From a checkpoint of a small transformer trained on Wikipedia.
Architecture: LayerNorm before each block, learned positions, biases, tied embeddings.
Each number is 200 + 30 x the weight over its row's rms, rounded and kept within 0 to 999. Layers, rows and columns count from 0. The size before them is the row's rms in percent of the matrix's.

# layer 11 attention query, 128x128, rms 0.159, rows 0-54, columns 64-127
081,190,184,215,213,236,225,175,121,226,240,209,172,168,267,200,233,238,211,204,171,175,199,235,151,207,212,237,191,222,211,193,191,167,223,162,208,225,232,142,270,185,170,148,197,217,199,207,176,190,210,188,174,147,217,231,191,243,170,192,244,198,194,235,202
077,212,191,214,217,177,190,216,157,193,173,163,212,198,175,221,261,231,171,176,240,231,225,134,242,185,124,183,218,236,180,221,216,195,239,218,223,146,190,206,213,198,206,165,203,150,213,198,185,267,172,153,236,164,179,241,204,178,190,199,195,169,227,217,221
092,201,169,203,183,190,187,227,187,238,213,227,223,165,209,195,183,261,186,177,194,232,235,171,176,206,173,232,188,192,230,253,241,197,247,198,189,220,177,224,182,203,140,202,180,208,291,224,210,197,169,227,152,227,242,198,171,221,184,231,162,162,246,150,198
102,160,176,188,164,173,227,157,202,224,272,190,231,208,244,182,111,178,204,188,188,200,174,206,244,182,199,174,116,206,217,209,206,223,218,195,183,243,176,246,223,172,277,168,175,147,239,229,223,253,164,219,244,221,224,198,190,240,227,167,153,214,193,214,209
087,185,183,202,208,146,162,217,163,209,252,188,202,199,221,200,212,250,226,208,189,211,183,223,195,214,250,201,192,193,228,260,189,178,169,205,161,250,206,186,245,190,239,181,215,134,231,203,247,176,209,210,201,170,260,207,153,182,166,242,186,219,187,186,183
083,268,220,259,210,188,158,204,188,165,210,161,233,187,210,183,229,223,214,220,146,173,209,141,175,194,214,245,216,171,143,204,211,150,225,211,235,184,226,212,177,216,202,159,201,261,156,218,199,200,230,238,243,181,171,286,241,189,179,233,237,207,267,132,181
083,179,185,234,205,182,159,226,200,186,213,176,224,229,266,179,217,174,241,252,163,194,231,225,187,208,228,231,187,172,196,167,119,245,212,230,202,196,194,191,160,207,207,189,187,191,290,223,209,209,169,154,220,223,210,239,165,191,201,218,175,237,160,238,191
084,198,195,183,252,203,193,161,204,249,254,188,196,174,173,178,241,192,204,157,152,180,181,201,236,197,202,231,182,202,184,215,234,231,226,172,241,254,251,189,194,190,266,248,154,170,150,178,187,200,229,265,223,158,208,271,194,212,233,221,181,203,164,235,232
080,209,191,220,207,164,168,207,131,182,235,230,211,184,156,215,199,187,243,199,241,277,209,190,209,211,172,205,268,162,211,147,172,176,195,237,233,218,200,200,195,262,186,160,167,197,189,179,206,226,210,169,246,195,198,186,155,156,189,216,246,169,179,176,203
077,204,178,198,149,185,237,218,196,194,183,232,182,187,181,198,194,211,169,244,138,178,146,255,208,245,218,211,203,247,193,211,190,178,193,216,200,184,189,187,155,223,176,184,214,196,171,226,211,154,238,202,182,207,231,233,216,228,177,206,221,177,238,197,150
081,214,194,206,246,198,170,178,245,208,227,231,185,193,232,214,206,147,175,236,213,174,215,205,219,154,159,171,223,221,218,191,188,167,194,163,206,251,158,202,219,235,200,167,176,263,180,256,186,169,166,208,212,219,229,185,183,174,199,220,162,209,181,148,191
089,194,218,228,205,205,217,188,213,206,164,178,218,209,206,183,239,169,232,249,201,223,165,195,211,257,153,160,270,210,179,234,215,208,220,179,177,199,147,209,168,210,182,199,157,235,214,168,192,199,221,185,156,266,146,168,189,235,199,189,189,204,158,148,156
099,245,202,220,187,218,206,239,200,182,186,195,230,236,200,184,223,231,211,200,135,239,220,152,214,228,224,232,240,172,187,170,210,152,126,229,213,188,219,165,225,238,203,191,242,238,229,217,154,226,230,144,198,241,225,205,247,175,208,233,214,149,195,145,234
085,223,221,238,199,225,192,206,234,191,124,234,243,219,197,178,193,175,199,236,180,164,237,177,192,227,194,234,229,186,230,195,191,154,208,208,196,157,191,183,148,266,150,188,181,220,225,254,225,216,216,171,187,164,250,192,217,193,128,159,186,178,223,210,178
092,163,221,248,188,184,251,168,185,247,194,207,231,170,187,161,168,167,197,221,169,176,228,219,162,168,253,214,204,203,224,206,199,236,196,173,169,281,283,168,178,177,157,226,145,201,227,207,173,213,166,226,220,215,182,251,165,236,198,212,174,200,167,207,222
077,185,185,202,194,234,146,240,215,143,149,163,231,199,151,200,150,171,184,220,216,241,172,181,222,191,202,167,261,227,226,197,190,226,210,246,132,178,144,165,135,183,194,189,254,187,174,203,235,165,176,150,227,240,235,217,184,243,239,199,170,169,186,215,233
081,165,180,160,172,163,237,191,232,230,184,204,170,130,243,199,201,172,184,208,195,178,144,223,245,161,199,189,244,175,185,162,182,179,190,210,224,253,199,228,221,168,200,173,159,187,229,204,229,222,197,203,217,211,232,190,147,251,181,222,200,192,210,273,246
092,181,195,228,206,147,205,205,175,227,230,179,201,180,269,221,150,214,180,185,128,183,197,201,148,209,202,158,159,200,202,268,192,228,251,197,183,223,202,188,207,210,220,145,207,201,208,240,199,240,191,247,260,193,161,212,203,212,225,238,155,175,223,249,136
082,166,179,221,181,184,149,196,240,222,217,271,181,168,170,180,235,217,194,207,266,212,235,218,211,194,208,261,260,92,238,183,157,218,198,198,200,246,245,182,190,238,205,187,205,156,187,142,181,198,198,199,196,218,175,185,179,159,216,160,168,197,192,203,223
088,226,255,198,126,168,163,204,205,217,222,164,242,210,167,200,166,202,145,145,209,203,244,227,249,192,197,190,193,204,249,217,193,198,237,147,126,182,210,232,209,174,186,253,165,157,227,213,193,172,124,274,213,201,204,149,190,251,149,191,209,207,173,180,190
083,149,251,221,192,153,227,196,223,155,165,148,151,243,229,206,156,148,163,192,159,190,169,223,262,151,240,175,198,195,200,225,214,217,241,160,144,242,232,210,191,233,185,210,200,233,181,201,225,204,156,220,203,207,219,180,185,149,224,200,164,183,226,178,186
079,174,153,188,173,222,176,241,176,165,215,188,181,200,243,241,213,176,218,201,183,181,187,271,226,158,243,202,184,174,149,204,234,245,253,196,191,219,216,155,178,214,233,179,222,229,191,147,189,192,216,197,184,177,136,191,198,187,295,196,170,192,205,201,192
094,180,211,204,164,172,210,220,246,167,208,182,265,145,204,214,193,164,164,191,242,218,215,214,210,246,115,196,191,207,204,216,151,159,179,215,171,250,215,210,184,235,210,169,195,183,244,215,193,250,175,220,237,208,206,150,200,186,217,154,158,204,184,191,206
082,212,193,191,175,203,236,128,146,247,237,178,178,173,226,190,190,196,187,155,217,230,223,167,225,228,197,233,167,167,211,250,209,242,186,190,150,224,190,202,218,151,218,156,220,196,213,162,218,159,169,243,235,202,168,246,170,202,231,221,172,167,244,247,227
079,163,194,170,143,194,120,179,203,204,210,234,191,209,204,208,226,192,230,176,154,197,178,212,220,238,231,114,180,186,143,189,212,212,228,200,271,202,142,185,173,202,194,195,192,195,202,224,187,230,270,182,232,181,199,180,197,226,210,241,236,228,215,185,215
090,178,191,179,194,167,181,175,170,256,233,136,206,166,196,213,187,214,220,154,213,178,277,197,251,216,225,198,228,200,243,242,177,208,206,183,186,226,245,227,243,191,241,194,145,170,188,180,243,208,184,214,198,175,243,197,212,196,150,164,188,213,190,236,229
089,163,216,200,154,200,204,226,202,209,228,156,164,164,234,236,188,159,238,190,187,132,246,177,236,232,269,174,155,181,171,204,210,205,231,179,170,240,193,234,220,250,236,162,189,159,182,183,226,245,215,230,170,188,188,204,172,185,175,178,177,184,217,149,178
089,158,219,234,157,155,156,186,205,235,263,200,225,161,221,216,169,201,235,172,187,163,262,178,256,219,222,196,195,145,186,244,190,233,183,150,180,242,216,192,207,259,183,205,174,141,249,195,183,216,209,240,205,178,227,175,254,136,192,194,193,194,184,185,197
094,184,229,225,175,215,214,208,198,144,212,192,233,254,201,97,237,208,160,188,210,171,212,189,168,169,228,219,203,202,216,175,196,231,200,188,205,150,218,219,198,166,196,200,229,150,183,184,185,214,176,201,234,295,253,241,175,241,180,157,245,176,173,189,204
076,207,200,223,243,142,226,197,260,173,146,200,250,222,179,204,180,188,203,214,176,215,180,184,197,162,199,226,159,180,175,201,232,152,211,181,135,180,205,231,128,190,215,142,176,205,195,219,218,214,168,217,218,227,212,227,226,203,226,165,188,232,232,211,232
097,192,159,163,204,156,168,183,216,230,247,170,219,186,189,179,199,220,188,247,171,222,258,162,204,182,229,169,217,180,178,170,267,249,178,201,172,208,243,203,196,171,211,238,208,211,176,245,267,229,218,166,146,171,254,226,180,204,189,185,185,218,169,185,185
082,212,247,190,219,200,161,214,195,174,186,261,168,193,173,216,167,233,162,172,169,198,165,209,170,184,234,226,217,230,238,175,189,144,255,215,256,188,188,203,195,186,160,162,258,210,219,199,196,214,189,173,161,193,254,264,164,203,115,180,210,205,196,235,191
083,191,198,157,204,136,229,155,162,217,191,179,266,204,164,234,215,224,176,190,244,235,238,173,149,180,195,205,254,196,203,238,189,186,175,210,165,231,158,192,215,175,216,223,229,201,176,200,188,230,213,182,206,234,204,192,146,161,227,214,135,276,223,211,219
084,214,207,219,162,224,190,163,128,211,186,200,206,239,189,187,159,165,234,202,261,198,181,309,169,172,185,195,236,223,208,186,254,203,173,238,212,148,207,222,185,227,186,226,196,194,183,243,170,210,188,197,250,183,209,207,215,211,186,144,245,156,205,151,236
085,223,201,231,237,171,202,236,233,184,186,133,196,213,210,182,168,169,190,201,204,212,204,141,196,245,240,240,256,185,168,211,178,202,164,190,163,226,175,172,234,185,190,219,198,152,220,214,239,232,240,185,200,180,241,216,249,181,219,245,143,236,165,223,165
087,214,148,219,203,245,215,172,211,201,217,213,217,195,178,255,217,155,174,183,225,222,200,264,163,215,203,198,240,231,191,155,169,192,150,236,176,192,197,194,145,179,154,236,261,183,238,176,242,174,171,154,212,234,237,219,258,165,191,171,206,188,172,217,201
092,264,262,188,174,223,170,160,167,179,219,214,136,203,141,166,197,160,179,188,237,186,210,215,206,197,145,188,217,234,214,175,267,171,158,243,216,194,255,202,199,166,190,194,176,227,207,202,216,205,203,238,213,137,213,200,208,206,159,209,222,237,156,178,221
082,208,240,175,171,165,211,230,142,212,196,245,221,201,137,195,202,185,174,173,231,205,226,150,252,187,244,211,198,247,225,188,205,224,207,232,271,197,215,216,181,197,197,199,250,172,223,169,188,232,220,150,173,218,216,215,189,157,165,201,182,166,142,160,259
085,202,211,186,167,193,217,189,182,216,231,209,264,125,216,274,168,174,196,183,209,189,218,149,196,189,165,175,191,200,220,174,197,189,250,172,188,198,189,203,167,181,216,170,182,201,226,216,159,172,180,252,222,219,192,188,204,199,304,224,185,209,184,223,156
083,237,216,152,178,239,144,185,157,249,138,152,208,236,208,204,203,191,182,217,219,197,267,262,173,227,198,159,212,156,226,221,236,219,200,253,198,185,183,165,213,196,214,239,135,201,187,212,224,189,185,189,187,162,221,223,166,165,208,189,201,227,152,219,197
079,224,211,192,195,262,180,222,203,179,184,294,222,228,177,177,155,197,223,205,200,231,197,118,198,186,201,173,225,221,183,225,205,202,170,236,177,197,230,204,222,198,191,183,260,199,182,159,232,202,182,184,156,191,189,200,220,158,150,197,207,224,225,191,227
080,165,193,215,180,182,215,143,207,182,185,186,251,183,295,193,220,179,228,180,205,146,148,237,162,216,198,258,198,219,234,196,210,215,235,178,209,160,145,242,158,220,191,168,209,183,223,226,193,177,181,206,240,246,194,135,156,269,200,193,180,231,229,236,230
089,256,145,188,207,169,174,197,184,153,175,245,214,172,243,222,173,237,195,199,245,231,180,179,198,209,218,246,201,225,205,223,220,227,250,230,191,190,134,181,179,276,203,186,233,236,215,216,230,152,177,184,227,200,187,222,203,177,213,203,193,192,223,185,180
075,149,181,194,195,213,194,216,183,178,272,174,244,221,249,169,234,118,196,170,259,183,216,183,152,159,203,220,166,189,208,225,243,214,163,172,224,156,179,212,175,251,197,159,210,136,221,204,184,253,208,195,216,162,228,212,183,247,215,204,201,234,216,143,197
088,193,197,194,216,196,193,212,200,185,252,165,185,187,246,218,168,192,170,167,159,176,255,217,204,235,150,251,230,181,217,146,170,211,193,198,207,214,214,229,269,188,168,227,203,232,227,155,146,180,126,199,243,173,148,210,179,182,178,183,166,221,215,234,214
083,187,214,269,165,193,186,241,211,196,172,211,161,216,229,241,192,169,222,212,224,188,164,178,178,227,223,178,139,177,237,232,197,213,209,216,233,259,162,224,117,196,183,210,192,180,216,200,169,168,191,213,169,264,141,194,203,192,193,178,189,193,140,187,259
080,207,193,192,212,196,200,153,195,285,200,184,219,198,219,198,212,223,214,186,221,228,159,231,222,183,172,191,244,161,201,222,135,250,175,229,174,224,160,235,226,154,195,201,180,171,211,177,212,202,167,230,210,230,257,195,196,223,129,210,191,180,229,226,159
076,239,261,200,190,206,240,196,223,204,182,146,216,189,152,248,201,213,208,150,221,235,171,167,209,206,235,225,157,239,210,197,216,154,180,236,144,197,214,183,185,233,153,182,248,198,181,212,163,176,220,199,170,228,188,195,249,180,191,129,176,237,224,225,201
074,230,208,182,225,200,168,223,247,206,144,192,251,228,149,200,208,208,198,143,221,175,173,157,199,174,179,186,237,206,231,245,201,251,191,234,243,193,184,229,190,197,190,194,191,182,179,206,188,195,180,183,171,210,219,238,218,181,203,159,158,235,232,168,220
099,240,183,240,181,221,218,146,253,163,160,223,240,200,216,187,205,204,230,260,235,225,167,217,193,213,224,177,255,208,242,211,209,203,203,189,162,234,178,119,159,212,176,223,192,186,215,275,143,192,212,164,215,219,175,165,208,197,217,193,171,224,169,179,203
076,241,220,225,167,232,235,228,188,197,185,228,183,205,240,210,189,205,242,188,205,199,153,188,186,209,245,214,195,206,137,173,200,196,256,235,213,250,245,151,208,209,290,192,231,197,222,227,195,155,168,192,174,134,217,254,214,155,217,192,136,166,171,189,165
089,229,185,217,241,193,160,218,199,264,201,243,199,169,139,132,225,225,216,205,186,188,195,167,208,170,223,236,195,173,187,206,218,183,196,154,201,168,216,261,151,205,210,200,165,178,223,251,184,190,235,187,197,187,166,190,175,227,145,157,208,192,218,180,219
091,207,125,277,179,198,202,180,186,248,203,183,228,136,213,221,229,158,175,204,184,215,194,214,198,176,264,158,258,191,137,222,183,208,164,201,214,171,187,169,210,235,188,223,198,242,186,178,243,190,164,213,216,167,174,261,218,210,203,196,252,186,277,244,206
081,215,189,221,179,150,215,216,193,241,157,187,189,230,171,214,241,197,190,179,217,150,169,215,270,211,165,201,145,157,165,195,218,171,196,189,207,206,225,223,229,205,205,135,166,163,174,196,140,210,185,198,165,221,211,169,196,264,201,235,207,237,167,198,204
077,154,143,185,208,195,256,188,254,211,160,250,200,200,190,180,186,194,202,175,205,189,221,204,190,168,195,185,187,185,183,193,179,190,213,224,104,191,194,232,208,194,168,190,191,211,223,189,151,216,187,240,161,197,191,197,170,225,250,171,195,219,236,172,221
# layer 11 attention key, 128x128, rms 0.154, rows 0-53, columns 64-127
088,211,224,162,202,196,189,273,141,180,153,265,235,161,178,204,239,208,169,215,139,207,178,181,166,210,156,192,171,188,176,251,221,189,187,213,208,186,178,228,179,206,199,210,235,183,196,135,155,206,190,218,210,195,158,223,165,206,227,196,223,148,184,190,201
081,254,255,229,178,216,223,173,266,179,252,246,169,171,227,196,174,165,135,214,188,196,211,230,205,176,180,195,225,210,185,214,247,217,182,175,176,226,218,220,183,168,205,196,153,204,224,183,224,202,170,215,226,248,197,217,105,210,184,164,180,224,194,193,198
092,185,199,205,170,190,191,212,200,198,192,222,220,199,193,175,204,188,211,174,222,194,151,162,216,230,190,179,195,192,230,223,179,207,174,220,195,217,201,194,213,220,175,253,173,185,202,188,214,128,232,194,206,182,139,175,200,230,185,214,136,167,202,150,245
106,207,203,209,136,191,177,167,169,222,131,206,211,199,128,269,200,201,219,221,217,131,222,219,211,154,218,148,216,188,235,188,255,238,188,209,160,232,134,230,198,188,249,184,191,183,177,187,188,191,226,219,180,198,215,200,147,152,174,239,257,234,229,198,182
090,171,215,186,183,238,184,252,179,203,166,224,274,198,227,258,136,203,249,190,243,178,261,156,180,231,192,204,221,175,214,230,184,186,194,207,173,243,176,193,202,221,150,202,259,247,215,206,177,219,199,208,175,154,225,228,225,143,160,228,172,202,208,158,193
081,184,196,222,266,149,213,198,152,196,173,246,144,240,220,192,233,143,225,199,168,238,217,159,166,192,200,199,174,207,196,224,171,221,165,261,253,264,246,173,191,214,170,161,208,178,186,231,195,185,179,161,219,260,191,213,179,251,248,183,210,154,178,211,192
089,168,190,189,234,184,186,230,183,230,203,157,246,220,158,186,223,146,146,213,196,174,215,178,222,202,186,205,168,167,266,163,234,190,182,242,171,210,208,244,191,235,184,254,192,235,178,207,159,193,204,193,241,208,202,179,210,202,154,210,223,195,203,193,213
083,171,219,189,196,168,162,202,169,209,157,169,208,131,214,203,203,215,228,209,184,205,211,210,193,195,192,193,208,162,207,193,230,183,177,185,201,251,193,225,249,234,196,217,187,231,153,177,188,205,157,212,160,233,235,165,156,152,212,169,198,213,175,221,181
076,191,151,205,251,179,191,236,219,263,225,225,193,180,240,196,185,164,211,276,215,190,242,198,239,183,162,233,215,240,144,198,239,187,174,224,168,206,199,176,228,182,172,175,142,222,192,168,243,221,124,214,231,240,166,241,196,163,217,167,176,241,207,242,166
080,180,185,220,221,246,209,251,191,238,197,217,228,203,243,166,197,153,188,183,165,236,203,202,155,199,190,238,136,201,161,218,159,209,213,153,199,183,193,212,222,241,182,245,211,173,240,214,181,203,276,202,191,236,225,145,246,205,158,238,201,192,179,275,194
086,227,156,204,202,205,205,238,188,206,231,197,214,227,198,166,242,193,170,194,171,201,168,198,140,182,223,167,156,218,185,203,134,203,212,200,223,154,240,180,260,170,202,197,249,193,164,181,211,202,196,202,209,195,154,215,175,207,247,198,211,210,156,207,177
088,188,194,214,222,153,223,203,142,231,225,181,217,232,182,135,207,238,193,241,205,224,197,242,148,191,228,228,142,215,198,217,142,227,223,177,238,171,253,200,232,194,194,184,231,170,248,196,186,230,237,241,123,227,257,157,217,222,214,217,186,215,246,199,184
102,204,162,187,216,180,225,141,211,159,215,167,213,195,206,177,195,208,250,220,203,246,223,224,201,189,209,177,196,240,233,215,162,177,167,220,177,204,197,145,166,191,136,246,219,232,171,199,213,196,171,194,232,230,236,261,238,213,246,158,199,195,163,177,188
093,151,179,213,271,145,180,191,186,188,251,191,194,238,195,149,192,167,164,208,230,179,147,218,187,176,168,272,172,229,234,173,227,212,205,167,222,181,176,218,243,246,193,160,198,200,161,189,231,166,214,203,196,186,185,195,256,258,219,228,223,184,185,182,197
095,235,189,227,169,191,188,147,175,249,209,176,182,169,198,239,215,238,184,228,212,193,213,187,216,170,171,183,264,150,181,207,197,247,226,215,201,212,151,194,153,174,182,224,239,214,217,188,196,194,193,268,220,168,187,201,207,201,192,242,185,203,167,192,191
083,222,171,203,251,206,225,172,266,223,198,182,225,175,188,206,155,188,165,230,230,181,166,179,227,177,215,150,229,187,213,166,194,225,203,191,181,200,208,200,212,218,231,217,164,194,243,203,210,177,175,213,190,249,223,127,198,190,168,206,210,205,222,190,178
091,186,182,178,199,203,170,238,228,157,185,211,212,170,202,222,195,207,212,250,206,184,166,212,216,208,231,243,247,210,176,196,223,158,196,197,209,169,201,176,223,174,213,272,167,210,239,218,170,262,182,164,188,159,194,137,155,203,211,211,217,204,226,222,185
094,216,153,185,114,193,195,188,178,227,206,238,191,190,163,203,197,209,154,197,243,210,215,222,162,208,173,200,225,210,211,218,244,230,188,206,192,225,193,241,219,202,200,240,232,197,149,234,199,190,261,223,182,184,215,131,143,180,189,226,249,198,204,171,159
080,185,208,224,161,197,228,216,206,175,261,149,240,184,196,227,235,134,241,226,226,190,232,191,254,242,189,177,212,167,175,209,223,201,194,178,184,225,226,205,215,190,132,191,227,146,234,154,187,180,150,191,240,192,139,184,238,183,195,227,137,161,240,192,255
099,276,179,208,166,201,218,152,183,210,184,205,180,208,208,284,201,260,223,191,158,160,177,201,235,163,186,169,196,158,186,156,220,208,227,211,224,209,201,258,195,148,232,213,174,189,161,145,229,201,238,209,207,202,164,203,177,203,170,209,217,219,233,208,207
086,170,156,146,179,158,193,162,164,227,183,199,173,224,234,224,238,203,198,209,200,165,203,203,182,255,240,233,208,167,219,174,152,235,149,179,206,184,184,257,219,202,226,284,209,213,188,154,206,150,228,172,177,201,193,156,181,194,161,259,256,218,178,235,184
080,220,184,126,201,262,214,244,237,179,225,221,185,168,147,175,234,202,212,190,228,222,233,224,205,202,198,177,179,214,203,180,178,197,181,220,147,183,127,206,236,221,239,222,211,195,179,216,173,151,143,162,216,226,222,189,176,173,179,263,227,200,205,213,202
088,195,195,224,149,244,226,193,155,203,155,171,184,207,165,252,224,179,186,282,232,191,196,180,186,159,186,153,201,204,182,168,211,196,213,210,112,218,194,171,205,209,202,209,229,196,193,202,237,182,256,175,216,207,151,175,211,158,233,240,203,239,221,277,223
091,171,202,192,165,188,192,215,214,189,221,186,191,175,149,225,181,248,216,243,239,238,228,170,237,212,217,172,208,198,223,225,267,252,147,215,187,226,232,166,234,129,212,242,241,138,198,162,198,212,192,181,200,186,210,200,193,186,204,226,249,147,213,145,225
084,188,190,192,244,253,192,184,167,214,198,206,145,212,222,197,187,146,176,182,190,258,205,169,173,237,221,224,176,239,170,236,233,262,210,186,204,177,220,158,207,202,203,153,225,255,160,215,171,261,207,204,178,201,175,193,150,206,232,206,195,159,228,212,210
095,185,221,211,193,198,203,183,144,216,220,174,203,202,164,278,217,216,247,220,189,117,241,194,147,206,191,143,220,164,220,180,279,177,207,249,170,191,171,228,187,192,190,231,218,220,167,181,212,146,188,170,208,191,196,177,197,178,220,249,179,247,192,189,175
093,182,206,145,221,168,209,219,193,235,266,270,154,233,205,244,209,186,148,147,185,159,225,163,197,202,194,171,186,233,200,235,233,203,182,253,189,197,214,220,171,208,221,179,190,143,210,204,153,234,219,245,222,223,155,196,192,211,184,224,209,238,167,186,186
089,210,231,173,193,140,182,220,144,246,242,195,201,223,181,240,242,167,225,206,172,177,248,138,188,221,231,206,253,233,139,217,240,187,247,152,194,205,187,169,261,178,162,148,242,227,156,140,190,167,256,219,186,218,154,205,234,231,220,234,202,197,210,185,191
097,238,204,201,154,240,188,183,145,187,179,194,194,200,203,194,182,186,192,209,192,170,178,274,192,216,249,232,191,164,250,175,161,202,262,249,218,213,192,192,168,167,207,213,222,208,173,203,237,169,192,176,242,190,222,215,206,212,160,217,203,161,205,202,175
084,142,183,213,203,198,213,195,194,171,132,210,203,249,188,210,213,208,187,173,207,152,147,226,205,156,189,183,266,178,179,203,174,148,166,190,175,227,184,239,209,217,172,238,128,263,186,200,186,185,222,150,187,234,224,188,192,169,149,254,166,232,217,166,175
098,158,208,156,219,185,189,197,269,168,195,199,196,229,236,215,277,220,207,196,176,190,197,128,224,210,211,192,244,168,161,147,240,189,210,236,212,210,165,188,211,169,176,179,175,227,218,153,239,231,269,245,167,217,245,228,221,202,221,236,197,217,266,156,211
085,207,208,179,244,291,183,213,262,209,170,222,177,203,229,150,140,181,218,193,201,192,186,204,184,202,173,246,177,199,193,173,229,249,217,214,197,173,165,193,210,256,192,198,206,240,217,199,184,179,189,241,239,186,173,136,216,195,163,178,171,172,189,199,242
086,228,190,196,204,211,236,175,194,206,217,194,164,198,248,210,193,247,206,212,225,160,147,211,245,199,189,146,222,205,236,172,230,213,212,262,188,188,176,174,195,146,176,188,170,182,215,142,222,193,194,241,214,201,242,198,159,173,191,176,213,264,195,173,173
086,229,179,222,242,171,128,236,282,228,250,198,167,237,149,153,214,197,265,251,171,227,209,212,206,213,200,199,205,227,213,161,194,180,206,219,198,248,167,221,205,195,205,215,269,166,213,174,159,156,216,232,193,225,224,207,198,224,167,173,161,174,205,231,233
081,170,193,188,241,182,169,192,165,200,145,187,174,230,193,221,167,247,189,263,175,219,221,196,224,231,194,215,225,148,158,175,202,164,227,209,201,180,169,153,241,235,185,196,140,190,205,173,213,247,231,167,192,188,239,206,185,238,192,248,208,240,178,184,166
084,224,228,219,209,194,207,207,208,215,169,175,182,194,162,213,202,206,198,225,211,177,213,170,244,211,207,180,219,239,196,161,211,209,209,198,191,179,204,128,272,220,233,225,209,172,177,182,268,197,232,142,260,210,174,199,240,222,250,182,190,245,194,219,235
099,171,177,168,249,220,163,166,215,195,179,245,152,220,170,241,187,195,179,226,190,256,206,224,200,232,239,169,236,232,183,188,145,228,184,224,268,204,203,222,153,239,195,202,200,225,191,155,254,206,226,207,240,197,167,204,201,186,215,132,227,210,178,198,183
082,239,224,191,218,220,242,217,296,217,192,183,177,235,204,199,162,210,235,194,187,149,232,158,172,188,226,189,167,221,204,200,189,178,191,186,203,152,158,154,138,128,144,203,193,211,208,221,241,247,169,221,240,217,166,217,228,181,166,143,199,176,174,226,220
090,186,171,248,181,203,256,205,196,262,228,239,196,210,177,240,229,241,151,183,230,195,120,179,190,201,184,157,171,221,189,184,246,249,193,171,183,223,170,182,222,186,150,207,195,173,177,184,213,195,196,230,145,222,174,200,184,208,192,232,223,278,164,228,158
081,167,180,198,199,179,208,181,192,268,223,181,220,227,158,268,185,214,189,245,225,213,214,198,237,224,170,190,218,200,221,219,247,199,239,137,183,231,189,206,177,211,269,211,207,233,239,173,245,223,203,194,182,185,251,203,247,214,201,224,195,186,210,136,153
082,185,209,172,212,205,183,201,200,154,254,252,157,220,247,204,223,157,232,167,215,241,219,257,184,194,227,191,196,161,148,183,184,223,214,252,216,171,168,159,203,166,176,133,193,193,184,229,183,194,198,207,225,170,199,192,225,211,174,180,186,207,220,154,189
085,219,151,232,189,162,209,177,148,228,154,170,143,205,172,193,179,182,173,183,203,187,135,210,204,216,217,199,130,176,203,225,215,165,211,212,162,238,185,214,250,164,220,212,230,184,165,233,230,216,212,173,187,165,179,142,206,206,151,189,257,191,230,185,189
095,213,191,190,247,205,178,238,222,229,238,218,166,235,205,190,143,182,228,191,237,226,217,186,208,208,214,187,166,249,201,203,178,199,276,176,181,231,200,202,210,197,205,176,208,231,204,257,219,178,200,160,197,221,125,234,229,235,162,194,180,148,213,165,203
079,143,215,188,208,221,210,166,176,233,191,244,154,205,172,216,199,148,184,212,176,99,235,221,198,204,189,255,161,210,247,155,261,197,167,176,164,212,232,219,209,292,237,191,185,195,165,211,208,220,232,215,209,151,237,215,181,197,188,156,203,173,207,202,201
090,253,233,211,159,193,176,167,193,173,194,224,193,243,163,234,227,218,185,208,151,170,196,149,189,173,197,212,215,140,225,177,178,276,160,203,186,173,216,209,186,151,226,224,250,207,205,188,158,206,184,227,190,176,163,192,216,218,184,157,235,190,218,210,193
083,218,171,170,175,219,187,213,208,225,215,201,181,238,195,251,136,222,192,222,181,170,235,198,184,209,234,246,226,171,224,259,209,227,183,198,195,255,196,166,252,193,209,170,249,177,230,231,200,194,157,178,183,176,190,207,227,243,194,193,162,207,262,205,190
083,181,187,221,198,221,231,219,206,178,205,203,240,161,174,167,184,187,195,215,165,141,230,218,206,178,243,227,190,195,168,200,186,210,174,232,244,199,252,199,255,205,229,237,164,151,216,216,180,196,212,282,170,185,283,196,195,190,148,215,176,205,188,178,239
079,184,228,213,275,249,190,203,176,231,182,149,170,199,176,193,203,195,161,218,172,195,191,187,165,211,175,119,204,182,153,260,207,190,168,256,202,196,216,199,235,222,227,206,158,178,159,187,163,194,265,205,220,190,211,191,236,208,180,199,158,190,189,208,210
084,166,160,224,202,158,259,167,185,232,212,196,199,222,217,125,167,202,198,176,207,174,178,200,182,218,214,150,182,197,238,218,170,220,166,238,231,182,212,208,200,207,267,190,136,176,202,169,196,178,179,231,208,207,257,185,194,232,191,141,176,202,179,229,115
100,214,192,263,234,182,244,254,213,184,212,148,162,208,196,211,187,182,174,185,174,228,184,219,169,207,188,194,172,198,193,215,143,150,241,215,238,165,183,194,244,220,150,151,194,233,217,244,182,212,205,250,171,206,199,187,204,215,224,205,181,158,256,195,198
084,123,222,197,210,252,199,260,234,219,205,164,237,201,210,132,174,123,218,220,263,173,244,169,218,208,248,203,202,245,210,224,149,203,162,226,184,196,148,187,229,208,210,200,206,187,234,217,149,194,136,234,171,211,225,204,200,221,195,184,224,207,186,142,211
095,167,208,237,184,214,181,254,215,201,185,221,238,224,255,190,170,174,196,129,179,215,121,190,191,227,197,203,150,204,189,186,244,192,199,175,199,214,225,174,224,184,194,186,180,212,165,247,166,156,202,228,188,192,200,162,233,218,251,215,172,137,202,216,247
087,162,176,166,261,213,194,230,196,206,268,206,228,171,209,222,173,224,223,215,193,261,175,196,219,219,164,216,207,162,221,220,253,182,169,214,171,260,169,209,260,178,228,235,227,182,241,179,177,197,238,216,195,200,193,179,219,232,238,200,138,187,180,234,168
085,201,189,193,237,195,204,235,237,224,194,216,240,114,199,212,219,178,196,216,200,144,202,212,213,185,225,231,203,186,186,232,220,213,136,189,147,222,206,240,194,208,181,218,204,176,143,179,219,273,160,238,195,137,200,238,179,230,204,222,131,224,218,260,265